config.yaml
num_hidden_layers: 8
hidden_size: 128
num_attention_heads: 2
num_key_value_heads: 2
head_dim: 64
intermediate_size: 448
vocab_size: 1024
hidden_act: "tanh_gelu"
norm: "layernorm"
norm_place: "pre"
norm_eps: 1e-05
positions: "learned"
qk_norm: false
attn_scale: 0.125
bias: "all"
tie_word_embeddings: false
parallel_block: false
init: "orth"
init_std_qkv: 0.0547
init_std_o: 0.0
init_std_up: 0.0547
init_std_down: 0.0
optimizer: "soap_variant"
learning_rate: 0.00462
lr_mult_o: 0.857
beta1: 0.95
beta2: 0.99
lr_head: 0.00603
max_grad_norm: 0.5
warmup_steps: 200
schedule: "wsd"
decay_fraction: 1.0
decay_shape: "linear"
final_lr_fraction: 0.0
batch_tokens: 32768
max_seq_len: 256
doc_mask: true
train_tokens: 144500000
max_steps: 4410
dataset: "wikipedia_en"
Each number is 128 + 32 x the weight over its row's rms, rounded and kept within 0 to 255. Layers, rows and columns count from 0. The size above them is the row's rms in percent of the matrix's.

# layer 5 MLP up, 448x128, rms 0.126, rows 408-447, columns 64-127
size [109  97 122 106 104 102  98  97 102  90 107  89 111  95 106 114  99  91  95  91  88  94 114 109  97 102 106  86  88 106  99 100 100 110  89 116 102  88  98 107]
[[143 172 121 153 173 151 169 105 136 109 177 186 105  96 132 154  98 145 115 160 134 163 125  94 153  93 144 140 133 127  82  95 148  89 105  90 171 147 120  98 126  59 114 125 134  63 119 138 162 158 106 128 130  90 154 169 162  73 144  88 156 124  98 162]
 [ 98  86 121 101 105  84 168 113 130 134  78 128 116 117 109 103  84 150  94 172 154 140 141 139  71 220 127 133 163  65 177  76 105 111 186 111  63 139 170 119 181 116 159 109 113 114 139  72 151 166 189 139  74 118 158 123 132 148 204 134 127 180 153 175]
 [113 120  88 181 150 164 194 167 121 130 146 101  32 129 179 149 128 141 147 148  40 117 133 141 172 163 183 163 159 146  95 102  91 198 113 100 142 102 162 152 152 101 128 117 106 131 169 165 206 102 123 162 147 106  94  89  93 121 145 159 158 166  86 136]
 [141  88  83 125  60 158 118  79 123  76 136  86 103 116 137 150 140 109 144 165 123  99 156  84 130 178 157 171  86 134 100 158  87 129 128  95 148 173 167 167  84 132  84 105 114 149 121 111 161  79  86 105 115 144 178 106 105 154  78  56  85  63 151 125]
 [119 153 107 199 152 123 148 154 156 110 104 121 105 162 206 121 164 131 100  92  90 132  69 124 143 131 121 168 107 118 129 129  48 130  86 163 200 143 180 158 130 169  92  78 149  98 126 158  90 162 121 130 177 121 148 108 117 132 136 162 120 167  94 123]
 [134 116 118  83 137  88 133 130  97  71 178 189 132 142 131 151  93 151 127 141 145 157  97 167 135 129 136 126  71 115  81 168 143 112 118 131 144  69 129 190 137 111 140 127 131 108 126 158 139 173  95 167 131 127 164  65  79 138 158 129  94  69  61 151]
 [139 131 100 118 162  96 118  49  93 124 127 144 157 129  91 117 119 151 112 157  63 154 129 105 113  81 106 112 147 170  83 143 125 136 187 170 150 163 133 115 122 136 144  59 104 155 148  70 166 145 138 118  93 152 122 177 144  84 171  83  97  91 119  77]
 [120 133  91 126  95 116 166 179 128 101 105 128 154 176  97 181 123 154 150 116 110 134 134 132 123 165 135 160 157 222  96  86 118 136  82 127 153 177  98  52 147  92 153 112  95 114 103 133 111 101  74  95  90 105 181 125 167 112 154 103  96  90 102 102]
 [131  85 134 159 161 106 141 113 158 170 110 126  95 110  86  79 158 104 136 135  79 137 139  96 102 188 108 143  80 121 151 145 111 122 103 156 165 122 141  87  96  82 172 154 106  55  66 113 133 126 148 165 131 109  99 160 125 162 112 143 112 149 142 131]
 [130 120 127 139 145 116 125 190 138 168 182 106  91  95  78 111 127  50 153 111 168 137 178 145 150 114 119 182 114 128 144 122 162 167 193 113  68 165 124 106  82 132 165 153 126 182 101 113 132  96 170 123  43  90 125 126 129 119  95  83 105 129  85 197]
 [141 121 175  92  68 117 138 150 150 100 162 142 128 116 172 138  64 114 142 162 162 141 147 191 188  77  91 130  90 111 114 168 104 151 137 111 126 106 133 121  79 121 124 155 103  95 116 131 162 132 161 122  87  87 112 152 146 116 143 114  78  87 178 169]
 [141 106 114 177 141  90  78  95 190  80  89 105 114 153 124 154 188 105 145 110 144 124 122 119 108  71  82 102  87 126 102 134 134 119 172  94 112 111 201 129 128  69 157 133  89 162  73 148 103 102 120 145 144 135 115 106 134 164 111 126 108 130  95 130]
 [159 106 133 132 143 104 103 161 154 169 136 162 107 172 102 127 166 106 103 139 192 108 100 180 118 107  96 110  90 137 155  44 146 143  98 166 103 113  97 166 150 124 112  89 180 180 174 136  93 175 153 136 105 127 146 193 146 142  86 104 177 113 123 138]
 [105 144  91 131 154  92 122 111  99 158 108 109  99  54  87 149 164  67  93 164 123 117 125  98  94 142 118  98 130  90 128  95  84 182 188  59  85 159 195 146 126  55 111 128 164 140 100 170  77 148 103  69 141 152 100 143 157 116 150 114 101 150 117 132]
 [113 162 140 191  98 166 149 147 147 116 135 198  96 139 170 163 101  94 117  92 119 139 164  68 150 151 164 161  80 112 100 183 188 176 139  81 118 142 110 112 186 112 175 151 126 113 102 107 157  99 169 153 121 114 145 106 113 113 126 175 147 143  94 133]
 [ 61 113 151 146  85 127 117  83  84 162 131 111 164 103 155 128 131 130 174 179 151 116 140 144 122 143 161 101 116  88 148  77 151 162 140 187 115 134 118 122  83 149 132 161  76 172  95 134 143  98 145 132 117 140 133  78 145 143  95 127 160 105  86 152]
 [ 71 103 119  66 119  77 101 107 118 147 120  80 135 157 108  91 139 107 121 155 154 138 136 103 124 129 138 137  98 159 166 127  92 137 182 176 127 152  95  93 204 191  99 142 118 107 106 127 124 125 133 119 157 102 140 183 100 182 144 132 116 131 125 160]
 [179 136 157  85 146 125 183  65 153 136 111 133 114 164 178 134  57 155 137 135 171 166 128 140 109 152 119 190 164 155 104 114 100 153 140  98 113 114 141 153 151 110 210 133 116 121 149  40  84 111 110  78 142 167 161 133 114 115 121 145 104  95  79 168]
 [113 164 118 120 166 160 161 100 135 100 145  62 124  76 167 146 150 166  93 161 174 123 141  73 117 173 111 117 111 142 176 117 162 163 165 121 117 156 158 156 152 158 141 121 161 123 113 172  95 104  85 167  97  99 177 141 130 157 158 104 123 115  93 123]
 [ 75 189 175  67  89 131 153  70 200 121 146 112  96 208  82 183 136 112 147 191 119  88 111  80 170 102 173 166 167 115  94 130 102 137 117 109 169  81 121 119  92 130 181  81 117 114  93 163 192 129 170 101 103 124 105  95 100  85 134 112 133 150 153 133]
 [150 102 148 152 135 119  90 158 176  98 141  96  89  72  62 139  76  96 168 177 120  75  98 120 202  90 152 133 126 107 150 125 119  85 119 109 154 135 203 101 157 118 131 105 125 118 123 143 146 108  98  94 149 104 154 172 148 147 143 111 122 134 141 182]
 [155  94 108 119  91 130 158 209 146 113 136 127 170 108 126 186  98 156 136  47 135  96 142  89 119 132 118 162 160 132 136 112  48 123 155 119 132 108 162 148  76 153 130 157  87 118 105  71 100  91 156 113 166 121 183 155 119 161 178  41  95 132 135 122]
 [117 152 146 133  90 128 142  62 133 126 160  87 142 110  66 135 100 132 155 110  95 182 184 145 117  72 126 160  83 112 135 124 157 145  88 171 129 156 117 135  40 167 116 139 143 102 120 133 121 119 195 152 191 116 128  99 119 132 139 111 110  95 106 150]
 [ 48  93 108 160 116 157 107 138 113 169 103 125 131 107 116 148 106 151 104  89 125 141 150 135 110  98 101 104 106 115 161 169 133  84  89 166  50 170 127 164 104 189 191 129 154 191 121 138 102 160 168 139 160 116 130 120 163 148 150 147 133 102 142 133]
 [117 126 131 117 137  71 130 178 165 116  94 101  95 143 173 163 143 159 137  83 129 116 145 114 132 152 183 166 162 120 113  92 127 157 127 119 175 154 144 125 121 143 147 112 100  97 151 144  90  91 128 119 157 108 181 124  96  59 155 148 174 123 115  91]
 [105  89  96  47 146  88 124 119 100 148 148 133 109 178  85 129 123 137 150 140 160 148 146 137 107 119 106 155 107 151 178 127  85 169  92 225 155  71 168 103 136 133 110 175 187  90 122 132 185 152 154 121 152 167 129 192 128 115 173  85 111 103 150 150]
 [146 115 106 153 167 153 109 132 156  85 135 115 151  91 124 182 132 117 146 147 138 111 144 160 116 100 226 179 145 134 123 156 132 186 145 145 114 157 222 182 155 161 140 183 131 176 129 138 100 136 157  65 155  52 107 138 101  93 148  87 161  91 119 142]
 [ 78 118 139 169 136 112 155 150 170  22  31 165 105 120 127  66  82 112 102 148  89 104 167 134 132 139 115 145  93 160 139 149 141 103 107 176 171 142 121 162 101 109 126 135 117 167 176 156 146 119  53 122 139 151 155 157  91  87 129  96 146 128 123  87]
 [146  78 112  88  73 165 176 136 168 142  96 103 102  65 123 163 109 118 116 118 160 123  84 162 173 104 162 133 132 175 108  92 137 108 145 135 145  71  76 110  93 112  99 115 159 102  99 144 113 121 140 100 107 164 145 182 176 178 180 148 123  80 137 106]
 [111 132 163 119 134 138 125  89 130 184  77 167 123 111 184 134 100 104 145 144 101 137  97 140 147 128 178 105 115  67 125 111  54 185 153 149 155 141  69 103 107  76 134  90 127  92  86 132 176 155 161 114 135  60 153 116 155 158 143 125 140 104 118 103]
 [121 167 123 115 173 108 119 104 175 164 178 200 106 128 101 130 100 165 114 139 123 190 127 133 105 130 154 114  96 122 193  99 154 181  66 104 141 126 117  69 188  77 143 143 102 197 142 174 152 121 132 158  95  88 175 138  83 112 153 116 155 143 134 163]
 [111 116 114 170 158  87 157 104 143 158 179 123  77 133  74 170 129 176 178 141 185 121 114 135 172  60 174 121 116 105 110 167  93 124 138 112 158 144 168 146  91 179 131 152 124 171 137 115 105  38 179 144 100 156 128 115 130  74 201  96 111  86  75 114]
 [ 96 162 126 132 118 121 101 129  56  71 122 140 144 132  68 154  81 159 158 153 113 100 105 131 154  91 147  88 138  67 125 155 168 153 160  91  79 103 109 129 160 123 151 102 181 109 166 151 157 130  75  75  77  67  91 100 158  95 154 111 135  94  87 143]
 [ 78 147 193  91 147 120 117 148 103  71 139 141 158 159  99 161  55 122 129 156 126  90 107 129  92 162 160 127  94 133 136 121 115 118 139 109 105 166 138 183 158 148 183 107  89 165 185 102 127 111 133  90 182 105  92 153 121 126 130 124 118  96  96 140]
 [138  95 138 169  91 106 140 101 135 194 151  95 136 128 183  76 126 138 163 148 102 175 180 123 150  97 137 154 119 103 114 135  93 156 194 134 146 112 115 124  99 145 133 142  89  89  83 140 102  38  96 114 122 157 131 137 106 169 121  74 104 145 146 116]
 [113 105 104 150  52 148  82 137  91 107 100 108 110  56 176 182 153 107 142 168  69 134 122 127 131 119 158 173 144 175 170  97  38 169 132 125 107 170 169 119 141 173 122 139 135 133 136 113 182  94 154 193 166 155 121 159 139  95 213 158 122 114 130 160]
 [121  55 148 183  76 125 117 142 115 210 107  86 135 140 131 165 105 113 118 160 163  98 110 221 125 178  54 158 168 129  98  65 102 133  95  69 147 126  84 131  51 105 112 120 165 147 101 113 116  97  90 125 159 113 112  99 132 123 105 127 131 186 100 113]
 [173 139 169 168  95 114 132 204 145 176 137 126 113  99 130 176 102 188 146 114 179 171 162 156 137 156 107 104 115 142 135 146 167  97 114  98 117 127 127 132 136 148 136 150 107 135  89 131 171 123 124 212  91 141 107 168 140 134  98  83 152 129 134 151]
 [105 169 107 103 125 109 133 131 178 145 115 159 117  73 112  92 123 135  74  74 157 150 159 151 151 138 112 157 149 128 156 149  77 178  68 130 175 186 138 155 166 133  95 128 106 165 116 143 109 113 121  88  57 115 128  86 159  89 159  38  79 176 119 108]
 [125 139 118 152 101 119 104 127 111 159  96 155 122 172 162 157 131 163 122 152 104 126  50 172 112 181 176  93  85 149  71 155 137 157 103 147 166 143 159  87 143 123 180 140 148 109  80  90 121 116 156 122  84  73 147 108 119  93 146 135  49  54 145 113]]
# layer 5 MLP down (transposed), 448x128, rms 0.121, rows 408-447, columns 64-127
size [111 102 107 109 103 104 103 101 102 103 109  90 110 108 110 114 108  96 111  92  94  99 112 113 108 102 103  79 102 105 107 107 109  97  82 112  98  73 103 107]
[[ 78  87 139 111  64  83 200  94 102 183 121 102 143 134 114  95 148 135 153 112 141 111  98 184 170 120 181 123 164 123  78 122 174  83 117 139 147 130 131 160 125 168 146  81  80 105 120 111  80 126 169  66 127 141 131 129 118 176 153 166 101  76 132  94]
 [142 182  69  68 105 121 218 130 109 107 171 134 140 179 150 114 145 115 198  75 107  77  83 155 122 180 118 139 122  67 102  92 127  62 108 155 122  90 142 110 149 109 140 178 127 162 123 124 113 189 113 122 114 166 182 157 131 149  93 175 118  80 122 142]
 [184 135 167 169  97 153  77 154 129 183 122 159 190 154  76 177  83 136 110 160 120 175  65 103 111 126 151 147 126 152  95 113 123 166 139 137 101 149 149 136 164 141 139  98 157 121 114 150 111 169 161  88 142 103  83 142 193 154 163 111 113 100 157 112]
 [125 197 101  89 134 179 171 102 141 120 107 115 107 115 134 108  85 159 132 143 123 173 127 139 123 115 140 188 121 142 137 187 169 140  96 109  66 105 177 103 162 126 126 191 144 145 139  95  79 136 169 143 171 120 115 115  88 105 146 177 160 171  67 160]
 [148 106  86 140  88 146 135 143 128 122  91 133 176 105 132 113 117 157 118 166 107 212 150  80 144 154 116 177 153 162 195 167 127  56 135 117 138 118 165 100  83 146 145 196 202 144 149 127 113 123 171 185 101  97  94  93 167 119  86  82  89 117 185 112]
 [101 161 153 134 106  71 123 110 152 164  76 131 151 126 132 143  97 109 119 180  57 137 122 130 174  87 126 103 132 196 106 124 144 105 141 196  74 127 121  91 120 132 115 138  82 179 122 119 149 129 134 138 133 173 114 174  91 161 167 101 136 144  95 136]
 [ 99  86 137 164 104 124 127 109 175 116  98  81  93 188  91 132 184 161 138  96 152  79 117 164 174 100 107 168  85 109 151 142 141  74 177 164 176  76 115 128 146 139 177 183 120  66 120 126 129 210 108  94 113 112 134  98 132 117  96 108 128 129  77 140]
 [133 139 141  93 113 164 108 140 144 104 152  71  94 165 113 139 131  84 121 117 162 145 193 132  56 147 112  45 160 135 136 163 137  94 190 126 104 148  95 128  84 101 128  84 123 178 142 116 150 157 159 164 139 189  99  93 123 107 134  94 130 157  52 142]
 [126  81 119 118 112  95 146 126 141  80 186 128 144 124  91 111 203 114 170 146 199 158 189 132 149  72 123 109 126 143 135  60  89 137  85 102  77 130 126 124 112 196 113  99 137 106  90 156 141 139 150  92 176 137 111 185  77  89  74 149 122 177 130 112]
 [149 201  77 164 110  98  98  89 130 123 106 149 170 149 122  49 173 143 117 109  94  99 143 103 146 129 139 125 128 117 155 153 157 135 168 162 183 141  60 128 120 121 142 138 178 176 120 114 121 206 104 180 136 173  95  99 184 127 116 161 161 121  99 116]
 [ 85 112 178 130 132 128 143 165 145 134 100 145  83 105 125 104 131 115 185 106 164 154 130 128 151 132 161 173 115  99 130 179 177  78 140 177 103 110 173  59 159 173 194 171 162  94 133 168  97 160 133  71 137 154 114 126 167 111 111 182  91 102 166 154]
 [133  75 147 143 115 136  97 113 103 119 162 194 121 128  84 179 157 139  99 159 105 154 107 163 126 101 139 109 135 118 169 159 110 146 158 171 140 117 139 107  88 119 146 134  59 113 138 184 102 163 119 190 142 137 141 126 106 133 172  46  98 136 146 177]
 [138 120 131 142  87 137 101 131 131 134  86 187 120 183 127 122 121 154 134 192 195 118  94 152 157 144 135 113 143 137 100 107 180  76 118 169 168  64 123 150 145 179 104 126 109 167 128  98 105  92  97 117 126 107 179 139 124 109 156 146 111 140 148 129]
 [170 155 128 140 132 106  87 151 122 203  94 147 152 170 111 124 135 139 171 148 184 154 153 127 153 103 144 166 147 110  90 143 153 112 118 161 150 172 147 131 127 110  56 126 155  81 100 139  41 153  92 144 111 140  81  82  94 158 112 135 104 130 123 102]
 [194 139 129  94 116 180  95 232 119 132 110 141  82 113 124 136 130  62 143 128 154 135 137 127 138 135  91  64 129 142 128 136 153 117 124 115 126 120  95 120 111 106 156 218  92 135 126  94 149 105 104  68 125  90 108 120 159 171 160 153 128 130 144 118]
 [125  62  97 146 110 109 126 115 155 162  93 173 131 166 133 138 140  68 123 154 156 137 121 165 147 149  53 150 128 147 157 147  94 145  59 126 141 100  76 147  83 139 176 147  94 117 132  91  88 163 111  87 107 176 157 109 124 143 138 126 117 179 178 128]
 [133  52 125 161  96 110 104 109 139 139 109  97 153  69 130 105 146 161 106 128  81  86  87 206 139  39 105 123 170 172  67 139  74 129 124 171 120 124 107  91 129  91 121 164 130 123 117 152 136  80 115 107 157 134  72 100  84 145 153 100 169 157 148 164]
 [ 91 172 144  99 121 102  82  86 139 118 199 122  86 177  82  99 130 118 120 161 114 151 165 131 122 119  98 133 143 192 134 145 144 158 115  83 142 126  81 140 179 122 142 149 126 191 180  91 123 154  57 137 118 150 112 137  50 142 148 117  75 185  71 132]
 [115 125  49 127 152 143 127  83 148 113 133 105 141  68  52 121 108 141  72 151 119 113 135  91 129 156 112  95 129 165 119  87 160 131 134 126 123 121 101 113 123 101 116 173  86 138 110 101 165  83  80 124 164 209 103  78 133  80 101 133  94 145 117  92]
 [132 124 136 181 134 130 107 207 115 168 163 136 127 164 125 129  26 126 103  61 139  64 115 121 117 102 121 123 118 122  48 147 119 169 138 171 139 147 206  87 109 133 141 151 113 128  96 142 151 155 124  71 136 150  66 173 134  96 170 162 154 139 104 127]
 [182 117 144 176 111 174 144 131 205 122 176  99 150 110 122 129 139 116 116  81 139 145 145 163 102 129 165 113 137 126 121 146 198 143 184 136 142 133 100 116 176  58 114 129  81 169 116 143 135  77 126 108 160 135 117 107  98 167 129 162 107 152  94  93]
 [162  79 141 123 111 175 105  75 109 133 141 149 124 103 104 113 110 128 109 187 141 106 154  78 123 127 105 126 102  72 124 116 112 130 115 144 112 111  99  87 114  93 130 198 144 172 111 142 122 182  99 155 166 175 117 195  97 131 100 143 102 149 172 106]
 [139 184 153 105 114 109 120 112 201  98 147 147 194 158 157 110 139 128 107 157 102  68 114  57 125 147 105 135  66 116 178 116 157  80 153 103 154 171 123 159 112 174 106 154 127 169  88 132  54  86  97 121 177 103 106  83 135 139 125 118 145 173 118 114]
 [127 156 104 125 157  95 152 184 157 161 205 174 138 155  48 163 104 145 163  84 121 107  77 133  77  66 186 136 154 116 149 153 108 162  94 124 195 149 152 122 122 155  97 144  69 154 125 121  58 114 179 123 139 140  71 117 126 158 110 139 144 106 112 136]
 [ 96 130 141 213 116 160  99 139 149 124 135  86 117 175 103 155  95 135 105 160  89 105 178 125 129 157 139 100 137  93 113 151 129 142 104  93 105 155 140 151 131  57 115 161 132 133 174 170 106 125 137 125 163 149 126 196 130 197  67 148 173 171 151 141]
 [154 139 140  57 107  85 168 144 174 107 127  72 147 108 150  98 127 124 115 119  90 117  85 119 161 142 126 150 172 120 133 137 131 103 151 130  93 155 150 168 132 172 141  67 116 126 148 166 164 157 165 119  73  70  86 122 101 116 113 123 114 159 104 111]
 [127 148 110 129 159 127 165 110  75  99 145 118 133 147 107 152 163 143 120 161 158 167  79 176 119 165 119 143 185 145 115 153 147 148 190  99  96 113 152 157 122 166 149 141 163 134 107 116  88 132 140 234 102  87 134 162  75  98 105 158  65  91 134 124]
 [ 94 106 137 147 129 165 128 118 128 123  57  82 133 163 141 118 103 133  89  89 127 195 145 101 103 139 116 140 153 117 162  38 142 173 106 129  83  94 136 172  91 104 109 139 125 138  94 166 151 140 127 138 153 101 153 143  70 122 130 149 140 160  77  71]
 [120 136 126 136 183 153 105 151 162 157 131 177 159 132 210 156 138 129 143 126 132 123 115  80 103  89 132  99 141 118 147 135  87 134 157 132 148 162  91  89 131 145  95 115 116 124 138 142 135 118 128 127  82 175 101 141 127 212 176 124  99 121 104  72]
 [114 112 116 142 204 131 178 118  80 132 161 112 145 124 157  83 138  87 135 145 105  76  62 123 114  91 128 121 129 167 157 144 180 147  99 158 156 106 162 157 133 108 151 121 160 135  95 177 110  98 148 148  94 106 120 138 137 143 102  84 111 144 114 152]
 [ 96 114 131  65 219 158 136 136 131  96 128 152 108  79 140 142 147 106 168  84 116 165 132 113  99 106 174 121 165 138 160 152 169  91 178  95 116  93 168  96 149 116 127 210  76 134 125 126  65 161 100 164 148 150 132  63 140 133 127 150 136 128 116 169]
 [174 164  91 146 117 153 154 133  91 109 108 137 157 167 104 212 131 128  98 121 146 162 143 115 143 190 154 151 177 134 132 172 129 117 133  91  85 132 147 115 116  69 142 111 118 138 169 187 147  97 191  99  85 122  49 138  94 128 176 130 139 101 152 205]
 [ 78 164 150 123 128 140 159 124 153 137 167 166  88  72 100 150 131 148 149 156 107 184  97  87 196 110 113 146 103 165  96 130 103 106  90 150 125 150 210 194 125  68 203 140 151  99 175 103 163 133 151 182 150  70 105 148 208 128 134 126 123 113  59 106]
 [128 131  86 132 137 140 104  83 135 166  69 145 144 150 176 140 128  85 135 142 103 200 122  59  80 123 115 179 114 135 173 132 218  81 151 152 183  74 122 102  66 142 129 141 153 145 151 131 112  87 117  96  90 136 141 137  98 133 157 122 111  67 114  89]
 [142  39  75  74 141 169 169 114 153 122 104 151 130 121 110 162 126  61  60  92 130  90 141 148 160  93 170 118 148 152 152  96 143  57 118 143 138 121 131 158 103 140 148 176  42 126 153 186 140 114  82 167 121 109 115 152 169  55 118 182 131 153 147 119]
 [148 107  95  97  69  87 114 147  94 114  95 106  97  71 137  74 100 138 163 138 102 167 133 140  95 112 134 139 190 165 106  74  83 184 150 128 144 135 126 127 109 137 119  89  99 167 124  95 164 136 102 113 199 136 190  67 117 141 122  56 194 134  99 124]
 [175  87  98  95 119 160 110 150 142 102 152 115 154 151 109 180 129 135 139 131 130 149 138 190 143 121 131  76 132 161 106 130 147 141 172 128 106 125  71  56 108  87  91 113 117  96 151  74 143 112 190 129 171 181 112 122 151 142 125  88 140 128 181 182]
 [ 87 100  65 144 194 146 128 133 123 118 124 161  72 148 130 116 105 198 100 102 147 173 101 130 129 113 116 147 124 100 131  68 165 143 156 198 141 176 130 139 101 127  98 123 145 151 155 134 134 151 110 130 110  93 107 145 162 127 201 152 136 148 111 128]
 [112 150 123  81 154 181 120 142 121 148 103 157 151 152 150 130 153 151 151 126  93 140  92 142  53 106 124  63 124 171 122  80 122  79 180  51 144 128 147 142 147 177 121 123 126 169  94 117 103 149 127  98 108 136  42 121 169 126 208 111 152 146 108 152]
 [160 108 146 119 124  96 133 151 155 150 160 110 134 113 118 184 152 133 134 128 130 147 183 136 136 106 127 111 135 145 179 119 181  85 144 130 112 162 147 188 105 122 113 136 138 108 114 150 139 114 128  85 150 193 121 125  95 155 140 115 196 163  84 113]]